{
  "hidden_act": "relu",
  "norm_place": "pre",
  "positions": "learned",
  "qk_norm": false,
  "init_std_o": 0.0,
  "beta1": 0.9,
  "max_grad_norm": 1.0
}
Each number is 50 + 10 x the weight over its row's rms, rounded and kept within 0 to 99. Layers, rows and columns count from 0. The size before them is the row's rms in percent of the matrix's.

# v: layer 2 attention value, 64x256, rms 0.0442, rows 29-49, columns 128-191
# o: layer 2 attention output (transposed), 256x256, rms 0.032, rows 29-49,93-113,157-177,221-241, columns 128-191
v29 103:39 45 53 57 48 60 55 33 44 56 57 44 44 51 45 48 57 41 45 51 58 74 71 89 54 58 46 55 58 32 38 35 59 54 23 48 55 46 48 72 51 66 53 67 59 55 50 55 56 51 49 53 39 62 40 37 58 44 50 46 40 50 40 44
o29 135:67 36 37 61 56 62 48 47 66 56 51 57 72 46 58 68 45 55 40 55 52 47 50 62 50 52 51 53 57 55 67 47 57 42 44 52 49 59 55 49 52 42 39 57 35 54 49 55 65 43 47 51 58 55 62 44 56 64 47 60 47 32 54 65
o93 083:46 57 48 50 58 55 60 62 47 49 47 49 70 53 54 41 46 44 55 56 49 58 51 41 49 57 52 59 52 49 42 30 51 50 40 55 47 60 48 43 65 51 63 62 45 42 58 51 50 64 48 55 44 46 46 43 25 53 50 48 47 60 60 44
o157 072:34 63 53 37 49 55 51 59 44 38 50 56 73 44 47 57 32 59 55 51 54 53 49 48 33 55 54 61 57 70 51 43 58 38 52 61 47 62 53 36 63 43 57 49 27 36 54 47 74 55 45 58 58 50 41 44 44 53 58 61 47 42 62 50
o221 081:49 67 47 42 37 34 56 59 42 20 48 51 60 51 53 58 36 62 52 48 68 45 47 41 37 50 52 51 50 65 54 38 44 49 54 47 47 67 47 37 62 34 45 58 38 53 49 44 71 59 39 53 76 37 34 57 60 55 65 48 51 65 59 60
v30 132:51 52 58 48 44 34 48 40 51 49 55 55 52 47 53 59 36 44 51 29 60 24 60 26 48 40 48 46 56 59 48 52 48 37 53 50 68 53 37 45 36 55 45 52 51 66 63 49 53 48 27 57 50 43 63 53 55 44 46 57 48 55 48 45
o30 125:46 51 51 51 47 52 46 46 48 47 49 47 49 50 56 45 54 55 50 51 53 51 51 54 52 44 60 52 46 45 48 51 44 53 56 46 41 49 49 45 51 50 45 44 51 56 44 48 44 51 48 41 71 51 49 58 52 50 50 53 49 54 46 46
o94 127:46 54 48 52 49 52 49 46 50 43 53 50 48 47 60 50 52 53 48 53 56 50 51 51 49 47 55 51 49 48 53 56 45 51 52 44 40 51 52 50 51 48 41 48 47 58 42 47 56 51 47 38 68 53 50 58 54 50 50 55 52 53 47 53
o158 127:49 49 53 55 52 49 49 47 54 41 58 48 53 50 55 46 55 54 52 50 56 53 49 48 51 47 50 49 49 35 50 53 48 54 53 49 44 51 46 49 51 51 40 48 49 55 43 46 48 49 46 46 71 46 46 50 57 45 53 51 53 58 46 52
o222 126:47 50 50 55 55 48 47 47 54 46 52 49 54 49 56 48 52 52 53 52 56 53 54 51 49 48 52 49 49 40 47 51 46 53 49 48 44 53 51 48 50 52 39 49 48 55 44 47 47 50 50 42 70 47 50 50 59 49 51 54 52 57 50 51
v31 078:59 31 42 44 50 46 52 51 61 14 29 60 47 41 47 52 55 44 44 53 42 54 35 37 55 64 51 55 36 48 36 32 44 48 60 51 54 49 44 51 64 35 48 64 57 58 30 45 41 50 56 50 66 42 55 49 46 66 42 42 65 41 45 48
o31 090:39 52 56 52 59 38 45 44 49 60 64 49 38 47 47 56 54 50 63 45 55 46 60 42 50 41 43 43 33 45 58 60 31 54 47 63 49 50 44 56 45 64 40 54 54 46 52 42 48 53 52 40 56 45 30 59 50 47 52 43 58 68 43 33
o95 065:53 53 58 62 55 28 44 43 47 54 77 52 50 51 52 48 60 63 58 48 43 64 51 55 66 32 53 33 35 47 59 54 35 56 54 59 53 47 40 64 40 36 66 51 40 48 58 55 47 54 53 55 53 64 43 65 62 44 55 47 52 44 35 66
o159 065:56 44 58 61 44 36 52 46 48 48 65 51 38 48 46 57 60 62 62 50 34 50 54 51 63 25 50 43 40 34 45 59 41 52 52 75 54 50 43 58 40 52 68 41 55 50 51 54 39 44 46 49 51 61 53 51 51 45 43 46 54 61 35 47
o223 061:56 59 70 61 45 61 48 41 55 50 68 52 58 50 54 44 59 63 53 52 34 64 59 57 59 26 54 45 37 41 45 58 29 41 52 80 56 55 52 53 41 65 60 31 39 44 56 53 52 57 42 54 50 70 56 47 45 38 45 50 58 47 28 53
v32 089:42 40 41 51 47 52 63 58 44 47 35 50 54 64 40 40 75 50 54 51 51 74 50 56 69 45 49 52 46 43 41 65 53 48 50 57 55 36 49 54 52 50 36 49 46 39 54 54 51 56 67 52 53 45 49 49 52 34 44 49 52 45 41 28
o32 120:45 42 36 54 59 62 42 46 59 71 49 55 65 48 69 60 54 49 38 55 56 39 54 54 52 60 48 55 52 46 73 62 45 42 49 44 49 59 61 54 52 43 47 47 36 54 41 47 37 33 55 58 59 56 56 45 46 64 38 58 40 32 50 63
o96 070:41 51 45 48 36 58 44 41 54 61 51 42 44 45 53 44 62 57 28 43 50 48 50 38 60 53 55 49 57 44 65 50 73 50 57 36 50 46 47 60 41 59 65 53 37 66 58 37 70 46 40 43 57 53 49 55 33 56 53 46 38 58 54 58
o160 071:56 62 52 34 37 56 42 57 45 74 62 60 54 48 51 53 48 44 39 43 42 56 49 46 57 54 61 46 57 58 79 54 58 46 60 54 63 50 50 50 45 57 81 59 45 66 55 44 62 43 52 47 55 61 50 49 12 63 55 50 38 36 63 65
o224 074:57 62 41 42 25 47 55 47 59 54 52 60 44 40 66 56 50 53 43 47 50 49 48 36 57 43 59 33 52 55 62 50 54 50 66 44 62 49 50 49 44 48 63 56 42 75 59 33 68 51 35 50 65 47 50 49 32 57 69 34 44 68 59 71
v33 092:46 48 59 42 32 29 40 52 50 41 55 52 55 46 52 54 40 59 59 50 53 45 40 28 64 47 44 46 51 36 64 64 43 58 53 47 61 51 40 31 54 47 51 71 59 46 55 58 32 59 49 45 42 38 54 43 55 40 46 37 58 55 56 50
o33 123:43 67 60 39 49 45 61 61 39 49 56 57 35 61 33 39 49 32 64 44 44 47 47 44 45 47 55 51 34 49 49 47 35 58 49 54 53 45 49 46 44 63 50 44 63 45 48 47 47 56 50 48 32 40 35 59 39 43 60 35 49 57 53 38
o97 084:50 54 52 49 29 42 58 41 54 44 46 50 42 42 47 64 52 40 57 44 55 40 46 56 53 50 52 52 46 47 56 53 47 36 64 41 50 40 50 58 39 59 30 41 58 59 47 46 63 53 39 46 60 57 66 52 58 57 54 71 45 47 45 54
o161 068:55 61 41 57 38 46 59 39 61 55 57 41 48 46 52 42 63 38 55 39 57 50 47 55 63 56 54 52 41 35 56 48 43 37 58 46 49 47 60 69 43 56 39 36 60 56 55 46 54 60 48 42 57 59 53 52 29 61 45 72 54 40 52 59
o225 086:39 39 49 44 50 53 46 48 52 59 57 43 53 43 38 55 62 38 59 42 42 44 45 54 58 60 59 62 61 26 58 56 65 38 50 39 51 39 53 63 45 52 54 42 69 40 52 49 36 47 63 59 39 65 61 41 28 61 37 73 47 27 54 48
v34 082:36 54 55 56 52 51 56 55 61 47 31 38 45 43 46 41 36 67 49 54 52 31 46 42 64 30 45 33 39 56 48 44 36 50 51 60 57 53 69 51 64 44 46 49 49 38 51 52 56 57 68 56 51 61 48 41 62 48 47 46 42 54 48 55
o34 119:43 60 63 44 46 50 60 49 38 45 55 55 38 45 38 45 40 42 66 48 51 43 45 44 42 51 48 50 41 52 47 47 44 58 52 61 55 45 47 44 46 57 62 49 53 58 49 39 48 51 47 45 43 43 40 55 53 39 54 39 54 71 49 44
o98 079:52 56 52 53 41 46 49 51 38 35 59 45 49 47 30 49 55 60 37 39 49 60 33 55 53 41 48 49 37 46 57 50 47 56 67 56 43 48 37 49 47 53 58 47 38 72 42 43 61 28 44 55 74 52 50 60 72 46 58 51 52 63 45 69
o162 066:52 51 39 57 62 42 52 45 35 49 60 48 38 39 40 40 62 49 44 41 50 56 40 60 56 50 54 50 39 53 55 54 37 52 56 53 37 49 51 64 38 57 68 60 59 68 47 56 41 29 57 42 67 47 49 64 41 55 54 41 63 35 40 57
o226 067:44 50 37 73 65 56 48 46 50 54 64 50 59 37 48 42 57 45 51 42 54 60 46 60 46 37 43 52 23 58 53 48 32 56 57 63 42 53 53 51 39 68 68 50 59 58 50 47 47 34 54 53 77 53 47 59 39 52 54 47 52 43 34 64
v35 107:35 47 42 55 45 66 42 54 42 51 26 56 46 52 62 41 55 84 47 63 55 72 38 54 40 49 42 57 57 38 68 40 52 58 56 55 54 51 61 74 64 63 40 63 51 51 45 40 51 42 65 51 56 43 46 33 57 49 41 45 53 42 49 49
o35 116:59 49 55 46 58 45 52 50 48 68 50 54 58 41 33 57 38 43 49 44 46 39 47 61 53 52 43 55 35 79 44 44 28 37 48 54 49 59 43 49 57 42 52 45 50 31 52 46 50 48 47 52 50 51 50 45 52 42 43 53 48 46 48 48
o99 108:59 50 64 44 69 44 52 58 45 61 53 45 62 48 31 46 38 42 56 43 49 46 43 56 57 48 51 51 40 83 49 48 31 40 47 56 51 72 38 45 63 45 58 42 60 28 55 47 45 55 48 53 44 57 50 48 47 43 45 46 45 48 47 49
o163 115:58 54 65 40 55 43 52 54 46 64 51 47 58 44 36 53 38 39 50 55 46 42 50 60 61 45 50 54 39 91 44 50 28 37 41 58 50 70 42 45 62 46 53 38 65 29 60 54 48 57 44 44 42 63 63 53 44 55 40 49 48 38 50 51
o227 119:64 58 62 43 60 48 53 50 49 61 54 47 56 44 36 50 40 42 49 49 49 45 46 56 62 46 49 57 37 96 44 52 29 37 49 53 49 74 40 49 58 51 55 37 61 32 62 51 58 63 43 49 51 63 56 51 43 47 40 48 45 39 40 51
v36 132:57 44 55 55 44 26 40 44 43 49 75 51 44 52 45 57 46 44 48 30 64 33 70 23 57 37 58 55 47 44 41 45 51 41 59 42 55 44 22 48 38 51 44 54 34 50 59 48 48 36 34 41 53 33 55 69 48 43 50 64 51 58 55 49
o36 128:47 51 49 46 50 48 50 45 49 42 45 48 51 48 52 50 50 48 48 53 61 50 46 49 56 47 52 50 43 49 50 52 46 51 53 51 41 52 52 50 49 49 38 49 58 53 53 49 48 50 53 45 68 51 50 52 52 53 54 50 53 51 42 52
o100 126:48 54 46 43 50 48 48 45 51 42 47 48 48 50 53 50 53 44 49 52 62 49 49 50 54 49 51 51 43 51 50 53 44 52 54 47 43 48 57 52 48 50 38 50 56 54 50 50 56 50 49 43 65 51 54 53 52 55 57 51 58 46 44 51
o164 130:52 51 47 46 50 47 47 43 50 43 47 50 47 49 49 52 52 42 52 47 64 47 46 45 53 48 48 46 44 47 50 50 45 52 56 43 46 50 55 52 50 51 37 55 56 55 49 49 55 47 52 47 67 48 49 51 52 52 55 50 55 53 42 51
o228 128:48 48 46 48 52 49 49 44 50 45 47 53 49 47 50 52 49 41 53 48 64 47 47 49 52 48 49 45 44 48 50 50 42 49 54 49 47 49 55 52 50 48 34 51 55 54 49 48 49 46 52 45 68 46 50 52 54 50 57 50 57 51 43 49
v37 098:62 67 45 53 41 36 55 52 66 48 44 67 50 43 57 63 51 44 54 41 54 13 44 39 37 47 54 59 50 45 57 53 47 61 50 47 51 58 41 27 50 37 55 57 40 50 48 52 24 53 47 58 59 51 48 65 42 60 56 52 46 56 46 61
o37 132:46 63 60 38 45 50 53 47 46 43 41 52 32 57 44 37 53 45 58 51 47 48 44 39 49 47 50 41 38 56 26 43 46 53 53 58 54 48 46 48 44 65 54 47 65 55 52 46 52 59 48 39 47 34 36 47 50 38 54 38 55 69 52 42
o101 068:63 50 42 52 57 47 63 46 43 29 41 47 33 52 58 54 47 46 42 58 48 44 48 68 56 57 48 45 42 44 32 42 17 31 68 52 48 44 44 45 48 60 36 42 44 65 41 46 52 58 53 51 55 38 44 34 57 48 47 54 38 50 42 51
o165 073:47 49 39 78 56 50 61 42 49 28 49 34 39 54 60 37 69 61 39 62 48 48 54 67 50 61 47 48 37 45 27 37 34 42 44 45 50 46 50 61 43 67 37 40 52 61 46 47 47 62 53 59 66 37 44 43 60 42 45 52 53 52 39 54
o229 069:47 48 37 63 58 52 52 42 46 51 46 32 28 53 53 52 50 43 50 58 52 42 49 73 58 59 42 45 32 44 32 43 34 32 53 56 50 40 49 54 47 64 44 42 69 60 38 47 45 60 62 54 59 50 48 52 51 36 38 54 47 55 43 39
v38 102:55 50 28 46 28 64 46 57 55 55 61 48 52 52 50 60 54 55 46 60 54 55 39 47 28 36 51 51 53 35 55 46 54 57 44 53 59 53 59 48 30 74 54 44 27 64 36 57 32 53 37 59 38 34 59 51 41 53 37 55 63 43 60 54
o38 121:52 50 50 48 55 52 52 52 52 44 44 51 49 50 45 50 48 49 50 51 51 53 44 52 55 52 49 47 49 55 47 49 56 52 49 52 50 51 49 48 53 49 50 50 57 45 51 54 51 48 53 50 38 50 50 48 51 52 50 45 46 49 52 50
o102 125:54 46 49 44 55 52 52 49 50 47 44 50 51 50 47 54 49 43 50 50 48 49 49 51 54 54 53 50 52 55 49 52 55 51 48 50 54 50 51 49 51 49 52 52 56 50 49 55 51 48 50 50 33 52 51 47 50 53 48 49 45 44 53 49
o166 129:55 46 48 48 51 51 47 50 52 47 44 50 49 50 46 52 49 42 51 51 51 51 53 52 54 53 49 50 52 54 46 51 53 51 46 50 55 47 55 52 54 48 49 53 56 45 52 54 53 51 50 50 38 50 52 50 52 54 49 48 50 48 51 52
o230 125:55 45 50 48 54 49 50 48 50 47 46 52 49 47 45 52 47 42 53 51 51 50 52 53 53 53 48 49 55 53 46 53 55 51 47 48 56 48 51 52 53 46 49 52 55 46 50 53 53 49 52 51 36 47 53 51 52 53 47 48 46 49 55 48
v39 092:46 40 68 54 62 46 40 49 47 42 52 48 50 40 43 53 44 53 49 50 41 44 67 54 49 54 50 65 45 69 50 66 53 25 67 50 30 46 52 51 64 30 38 67 58 42 63 48 65 62 58 45 63 61 41 55 65 43 70 47 50 64 47 49
o39 114:44 50 50 49 45 47 53 41 49 57 53 54 56 52 57 52 52 49 48 52 51 44 57 47 49 56 52 54 56 38 47 51 49 49 51 38 50 48 46 56 43 54 49 45 48 58 49 49 46 51 48 51 54 50 54 57 47 53 45 56 47 50 50 44
o103 120:44 55 50 50 42 45 45 46 50 48 54 52 48 49 52 50 53 54 49 48 53 49 57 48 48 50 48 51 52 37 45 49 44 51 52 43 48 48 46 55 46 50 46 47 52 54 48 52 54 51 50 50 61 50 51 58 51 54 49 56 54 50 48 51
o167 122:47 53 55 47 45 46 49 46 52 49 53 53 47 49 56 51 57 50 44 47 50 47 56 48 51 55 50 48 53 40 50 48 45 53 58 34 47 48 48 54 44 49 52 54 56 59 47 52 56 47 56 49 60 46 54 56 45 56 53 59 49 50 50 47
o231 120:43 53 53 52 47 47 49 48 51 52 55 52 49 50 56 51 55 53 45 47 52 48 57 48 48 53 48 51 51 34 50 47 48 53 53 40 46 47 46 53 44 53 52 52 52 56 49 53 48 49 51 51 59 43 49 56 44 54 53 55 52 46 47 50
v40 116:36 50 59 46 56 40 46 45 36 42 54 40 57 42 53 52 40 34 46 49 57 47 33 53 66 50 48 43 42 65 41 70 36 38 48 59 46 52 53 52 72 35 54 52 77 53 40 49 64 64 49 46 58 71 52 48 53 36 50 53 49 56 47 53
o40 135:49 49 48 53 48 52 49 46 54 47 53 44 52 50 57 53 49 52 46 51 57 48 51 48 47 49 58 51 53 44 54 55 49 50 53 43 44 44 49 47 50 50 40 50 48 57 46 50 51 53 49 47 61 50 54 57 55 51 53 51 51 46 44 52
o104 130:47 51 47 57 44 54 48 46 56 45 50 49 52 51 56 49 50 54 50 49 54 50 52 47 48 45 52 48 48 39 48 51 47 52 53 45 44 46 49 51 50 48 38 47 47 55 47 48 54 50 48 46 68 47 52 59 60 50 51 49 53 50 43 55
o168 129:47 48 49 53 51 52 50 49 55 45 52 49 55 50 60 47 52 56 52 49 50 47 53 49 48 51 53 46 54 40 51 52 50 55 55 44 45 45 45 47 48 46 43 52 44 58 44 46 50 50 47 47 64 41 50 53 60 49 55 51 50 52 47 51
o232 137:44 50 49 54 52 51 50 49 54 44 54 48 53 52 58 47 55 57 50 50 53 48 54 49 47 51 54 49 52 38 52 48 51 57 53 46 44 46 46 47 48 52 42 54 42 53 48 47 45 48 48 46 62 40 47 53 58 52 54 51 52 51 47 53
v41 103:40 57 46 39 36 43 39 56 86 46 45 59 52 47 48 58 53 76 59 55 42 59 58 49 45 53 42 50 43 56 57 41 59 51 68 40 50 61 58 65 60 26 46 63 59 51 47 59 54 54 55 48 55 48 39 57 60 38 57 43 51 52 46 58
o41 115:48 56 65 42 51 48 55 53 36 66 49 48 33 46 33 47 45 39 60 51 38 35 52 54 50 47 45 53 38 61 39 49 35 55 49 56 52 43 44 48 50 50 61 42 49 45 56 38 47 51 54 46 40 43 40 51 46 35 47 45 56 67 49 38
o105 096:57 65 62 60 59 43 49 59 40 59 76 44 38 50 29 48 43 58 59 50 45 48 54 61 55 36 43 57 34 66 46 60 25 55 45 75 49 62 39 57 65 43 58 40 45 39 54 43 40 49 50 47 62 67 44 58 55 42 42 42 57 51 50 56
o169 094:51 61 59 60 62 43 56 49 46 56 67 41 31 49 35 57 45 47 54 53 45 41 59 57 58 29 44 52 28 71 46 62 19 42 45 58 47 68 39 64 62 56 61 44 62 38 53 45 34 43 52 45 58 55 53 52 44 55 41 34 60 43 46 42
o233 106:52 60 58 59 69 63 51 53 48 65 65 39 43 54 35 53 49 47 47 54 46 53 57 57 60 37 46 64 32 70 48 59 24 46 42 65 48 68 45 64 60 61 65 34 51 29 56 44 45 49 53 48 58 67 53 52 36 51 28 48 62 31 38 45
v42 087:57 58 42 55 54 56 54 65 49 26 53 53 63 44 45 61 46 42 61 43 58 40 59 18 60 43 61 57 51 45 43 62 47 52 40 45 40 41 84 53 45 48 44 40 53 40 61 47 42 55 42 53 49 45 66 60 53 52 51 68 51 69 48 61
o42 118:40 69 68 41 43 48 46 57 33 52 52 38 27 50 46 37 61 50 49 56 45 51 51 53 42 46 56 50 45 56 32 50 50 59 51 37 46 39 44 46 53 67 75 44 56 63 48 38 45 59 48 47 44 43 37 56 38 37 52 33 53 70 46 40
o106 083:56 58 55 69 48 65 49 46 57 54 62 54 38 43 58 50 55 68 41 56 48 49 43 60 35 42 47 38 39 63 48 50 47 50 55 46 39 65 48 61 49 54 47 47 32 64 46 34 68 41 49 44 84 53 43 50 68 52 44 45 57 55 35 73
o170 068:54 50 60 63 57 58 55 35 62 57 57 43 45 50 64 44 57 49 49 45 38 54 33 53 46 55 43 35 33 66 39 43 49 53 61 57 36 55 37 59 61 57 48 48 35 80 36 48 56 45 46 37 77 47 41 54 65 47 46 31 54 63 51 65
o234 072:46 53 60 55 71 76 44 44 61 56 54 39 45 49 58 43 63 62 43 54 37 61 36 53 49 52 48 47 39 67 44 43 57 58 49 54 28 64 43 57 50 66 60 51 33 58 49 45 57 48 55 40 75 56 42 36 52 57 41 47 62 42 42 66
v43 119:51 27 47 48 60 58 46 46 43 49 71 62 52 50 53 43 66 47 51 50 51 52 53 50 57 44 40 43 41 47 49 62 53 39 30 45 54 39 50 46 28 67 57 45 49 46 69 39 60 61 48 53 40 62 63 48 44 43 32 64 57 41 53 48
o43 123:53 54 41 57 47 65 50 49 58 38 53 60 70 52 66 53 53 58 39 48 55 57 47 52 44 55 56 48 63 45 69 45 65 51 58 46 54 57 59 53 55 54 49 58 37 58 41 60 66 47 43 58 65 51 58 49 52 64 47 56 44 36 54 71
o107 108:46 50 44 47 28 70 52 46 51 55 36 58 65 47 69 57 48 51 45 50 45 50 52 51 44 63 53 42 59 42 59 33 69 60 61 43 51 47 52 53 44 59 51 60 38 59 47 46 73 50 41 53 78 29 48 50 54 61 58 59 50 57 54 58
o171 110:49 55 49 40 38 70 47 62 51 51 47 64 76 48 61 48 47 49 49 49 44 54 40 44 38 62 54 51 63 48 72 38 73 54 60 60 52 43 48 47 50 54 55 57 28 55 41 51 68 55 42 58 73 46 42 49 56 47 60 64 47 53 53 67
o235 119:53 51 44 43 28 53 51 58 52 38 43 62 62 46 59 51 48 54 51 47 46 51 44 42 41 57 54 44 60 44 70 40 64 57 65 48 51 44 51 48 54 46 48 65 38 66 38 51 69 51 38 54 72 43 46 50 61 55 69 52 52 69 57 67
v44 097:58 70 68 53 49 42 52 51 42 43 70 50 58 44 52 43 46 49 52 49 54 29 62 47 63 42 66 45 60 53 31 55 30 60 57 51 42 61 48 40 39 55 55 43 50 46 61 39 51 42 35 52 58 45 65 60 71 50 42 59 43 48 41 41
o44 120:50 55 65 41 48 51 55 56 55 66 43 46 50 52 39 58 43 41 60 51 39 45 43 47 35 42 52 56 45 54 42 46 62 48 54 48 47 40 46 42 55 56 62 54 59 60 47 47 49 68 48 48 54 51 51 66 32 36 47 38 49 60 55 44
o108 101:59 48 51 54 53 50 52 47 60 74 43 52 50 51 48 63 49 49 49 50 40 47 51 53 40 47 50 57 50 50 43 53 67 48 55 42 46 45 44 51 52 57 63 61 46 62 53 43 53 56 48 42 72 57 48 62 27 38 38 49 45 57 50 49
o172 089:52 53 58 60 46 53 48 49 62 78 40 47 55 53 57 54 44 47 49 53 39 48 54 51 44 51 49 61 50 56 40 41 65 48 48 52 47 46 48 49 59 59 64 60 40 54 48 50 43 63 48 47 68 61 53 59 32 30 36 41 52 64 53 58
o236 094:60 49 58 50 52 58 46 53 63 78 41 49 46 51 39 58 47 44 48 51 38 48 52 53 42 56 50 65 51 55 47 49 63 48 55 46 47 50 43 55 55 60 62 59 43 57 49 49 50 59 59 46 66 66 57 57 24 33 34 48 50 57 54 53
v45 104:65 65 57 45 20 56 44 53 41 51 38 39 53 53 46 47 41 58 56 44 55 47 48 53 57 42 39 37 59 45 69 70 48 38 50 48 72 60 51 37 61 30 59 86 51 48 35 47 56 63 67 48 51 53 56 51 39 39 41 53 45 45 58 40
o45 142:44 60 68 35 49 51 58 63 40 39 55 51 32 52 34 50 50 34 59 48 50 43 40 54 43 40 57 51 32 51 50 49 41 60 54 44 46 34 49 41 48 57 38 44 72 47 45 48 48 52 51 48 33 40 40 70 46 41 64 37 58 51 44 43
o109 090:55 48 56 60 45 52 65 43 57 24 41 64 51 47 46 56 47 38 52 50 52 52 41 45 51 52 52 58 39 38 40 54 40 43 69 28 48 34 52 58 57 57 27 50 65 55 44 44 55 37 40 43 63 61 56 65 58 48 49 56 43 55 42 62
o173 080:33 44 51 64 57 59 59 45 53 28 49 48 58 41 51 40 48 49 50 53 51 52 38 51 50 71 57 56 40 45 27 48 42 51 57 36 41 38 44 60 56 55 36 47 47 44 48 43 35 44 43 53 50 41 47 50 58 42 65 45 60 62 57 62
o237 104:30 32 59 52 71 59 45 53 49 43 52 49 56 46 38 54 53 45 49 47 46 53 44 57 45 71 54 66 58 29 42 57 64 49 47 40 44 36 47 68 52 58 45 56 52 24 52 47 31 41 68 58 35 55 56 49 38 55 38 58 56 40 59 47
v46 090:67 28 35 56 40 53 62 50 67 60 54 50 50 45 51 51 55 36 41 57 63 63 56 44 71 40 53 52 42 47 50 39 36 44 39 47 59 43 66 57 42 48 40 32 45 66 75 15 45 61 67 66 52 74 67 43 41 52 49 57 53 49 62 44
o46 094:51 50 27 49 56 79 36 36 54 57 54 57 47 44 69 51 52 64 45 56 62 44 48 50 47 56 54 35 57 64 71 54 49 43 48 51 55 61 53 49 43 61 50 57 32 57 34 41 53 47 45 55 79 36 43 36 62 63 40 53 65 50 52 53
o110 078:43 69 48 50 43 70 44 49 52 52 50 38 43 48 59 46 54 62 46 51 43 54 55 44 42 55 51 39 58 60 64 37 50 57 50 50 53 54 44 51 44 66 57 47 24 59 41 45 67 52 47 58 63 36 48 43 59 59 51 40 49 69 53 61
o174 069:44 74 55 46 46 63 39 56 48 56 57 53 43 44 55 44 52 55 50 49 35 58 41 46 39 59 43 37 57 61 58 46 56 54 62 46 52 41 38 50 44 67 61 48 39 49 36 50 68 46 57 58 69 30 37 38 52 58 59 38 54 53 44 73
o238 085:45 69 45 48 50 52 44 51 52 49 50 42 43 40 67 44 51 66 49 49 46 54 54 40 46 50 48 26 55 66 56 43 49 61 60 38 49 48 47 51 46 55 59 52 38 64 37 49 65 48 42 59 72 26 42 47 64 59 61 38 61 76 49 69
v47 077:67 43 54 55 42 54 60 38 43 61 33 52 50 65 47 45 63 52 46 48 67 51 51 65 69 39 53 61 41 56 40 51 37 41 38 50 59 38 60 66 75 61 52 36 44 45 50 54 48 54 53 58 43 54 71 60 47 52 59 66 35 54 51 33
o47 082:42 59 52 54 45 75 34 50 44 65 48 44 57 44 73 45 58 53 43 61 50 49 49 63 49 61 51 52 59 55 67 55 54 52 58 44 39 54 60 45 58 44 60 48 34 56 40 46 46 44 43 53 64 58 52 47 56 59 52 49 47 25 58 55
o111 072:45 66 46 59 40 66 50 57 52 41 34 52 37 49 62 44 53 50 45 48 54 54 44 42 43 64 56 54 57 46 59 49 51 58 58 29 43 42 42 53 53 58 47 64 38 68 46 41 69 46 51 48 81 38 47 44 54 55 62 47 45 67 56 70
o175 073:45 76 56 55 54 53 46 53 47 38 54 47 52 59 64 46 51 59 53 44 47 60 32 38 50 75 55 52 58 40 64 46 70 55 57 50 49 46 30 48 53 62 68 64 30 65 45 49 59 45 46 54 70 44 29 39 50 43 72 49 40 48 66 72
o239 073:42 76 50 57 52 47 40 53 51 35 40 48 49 56 71 47 56 66 56 49 62 57 46 39 44 67 57 46 54 44 56 50 62 63 49 52 47 49 38 45 53 56 57 64 33 61 47 41 55 45 45 55 73 41 32 43 60 58 76 44 50 60 57 72
v48 142:38 47 32 52 41 74 55 54 66 62 45 42 57 40 54 51 47 65 45 57 43 60 45 72 30 54 40 48 57 39 56 34 60 50 41 57 55 45 65 55 51 66 56 53 42 55 26 52 35 64 52 59 43 55 55 32 38 36 37 32 45 39 57 40
o48 129:52 47 48 57 50 54 49 54 55 53 52 52 51 50 54 52 53 48 50 52 37 48 52 49 52 55 53 53 62 42 52 59 62 50 46 42 56 48 52 48 52 50 63 47 45 48 44 52 47 44 44 58 21 53 54 48 51 54 45 52 42 47 54 47
o112 129:54 47 49 54 49 52 50 57 54 49 49 52 50 50 45 53 53 52 47 51 33 48 49 48 53 54 54 53 62 42 52 55 62 48 46 41 57 48 49 50 52 46 66 50 49 47 44 50 52 44 49 57 25 54 51 47 50 53 42 54 42 47 55 49
o176 134:56 46 49 49 48 53 50 54 52 51 49 54 54 49 46 54 51 48 52 51 34 52 50 48 57 57 53 51 62 39 49 57 62 52 51 42 60 46 51 48 50 45 67 53 47 50 48 50 54 45 49 56 28 53 51 44 44 57 45 55 41 48 61 51
o240 135:53 46 51 52 53 50 51 52 54 50 50 53 53 49 52 53 52 53 52 50 34 51 51 48 54 54 51 49 64 40 44 56 63 53 48 41 60 50 51 51 48 48 67 53 45 48 49 49 51 47 50 57 27 50 51 44 46 55 44 55 38 50 60 51
v49 101:28 62 64 56 71 56 38 51 30 45 72 58 44 40 46 47 59 57 64 51 53 54 55 51 43 57 42 72 48 30 46 58 51 46 52 57 49 61 49 50 30 71 41 49 45 35 47 56 53 27 43 43 51 41 42 50 56 49 54 48 68 62 49 45
o49 121:58 34 42 56 55 40 44 59 59 52 43 51 73 54 49 53 59 60 38 52 47 61 55 56 50 55 51 51 67 43 53 51 70 47 46 37 53 56 48 56 53 37 52 50 43 47 50 61 46 47 59 55 47 68 59 41 44 61 39 69 37 28 48 58
o113 082:48 39 51 42 48 39 40 56 62 80 43 54 59 49 53 56 50 47 55 51 41 52 62 50 44 59 46 42 67 61 63 51 75 53 33 34 56 46 61 47 41 43 46 62 71 28 61 57 46 48 60 51 30 60 56 45 28 55 51 53 52 27 54 34
o177 074:57 38 49 29 37 38 45 60 59 71 36 64 71 58 45 57 38 30 55 54 38 55 54 42 46 47 49 51 68 58 65 43 68 52 37 46 61 52 58 37 53 36 43 45 55 44 50 55 55 45 45 54 30 77 62 54 35 53 43 56 42 44 55 36
o241 071:70 38 44 27 18 38 61 54 59 55 26 61 68 55 43 57 42 31 55 55 31 61 48 38 49 48 54 46 63 61 53 50 59 45 44 34 67 51 57 39 54 34 40 45 59 53 56 49 65 45 36 44 30 75 62 46 44 49 57 52 43 49 50 30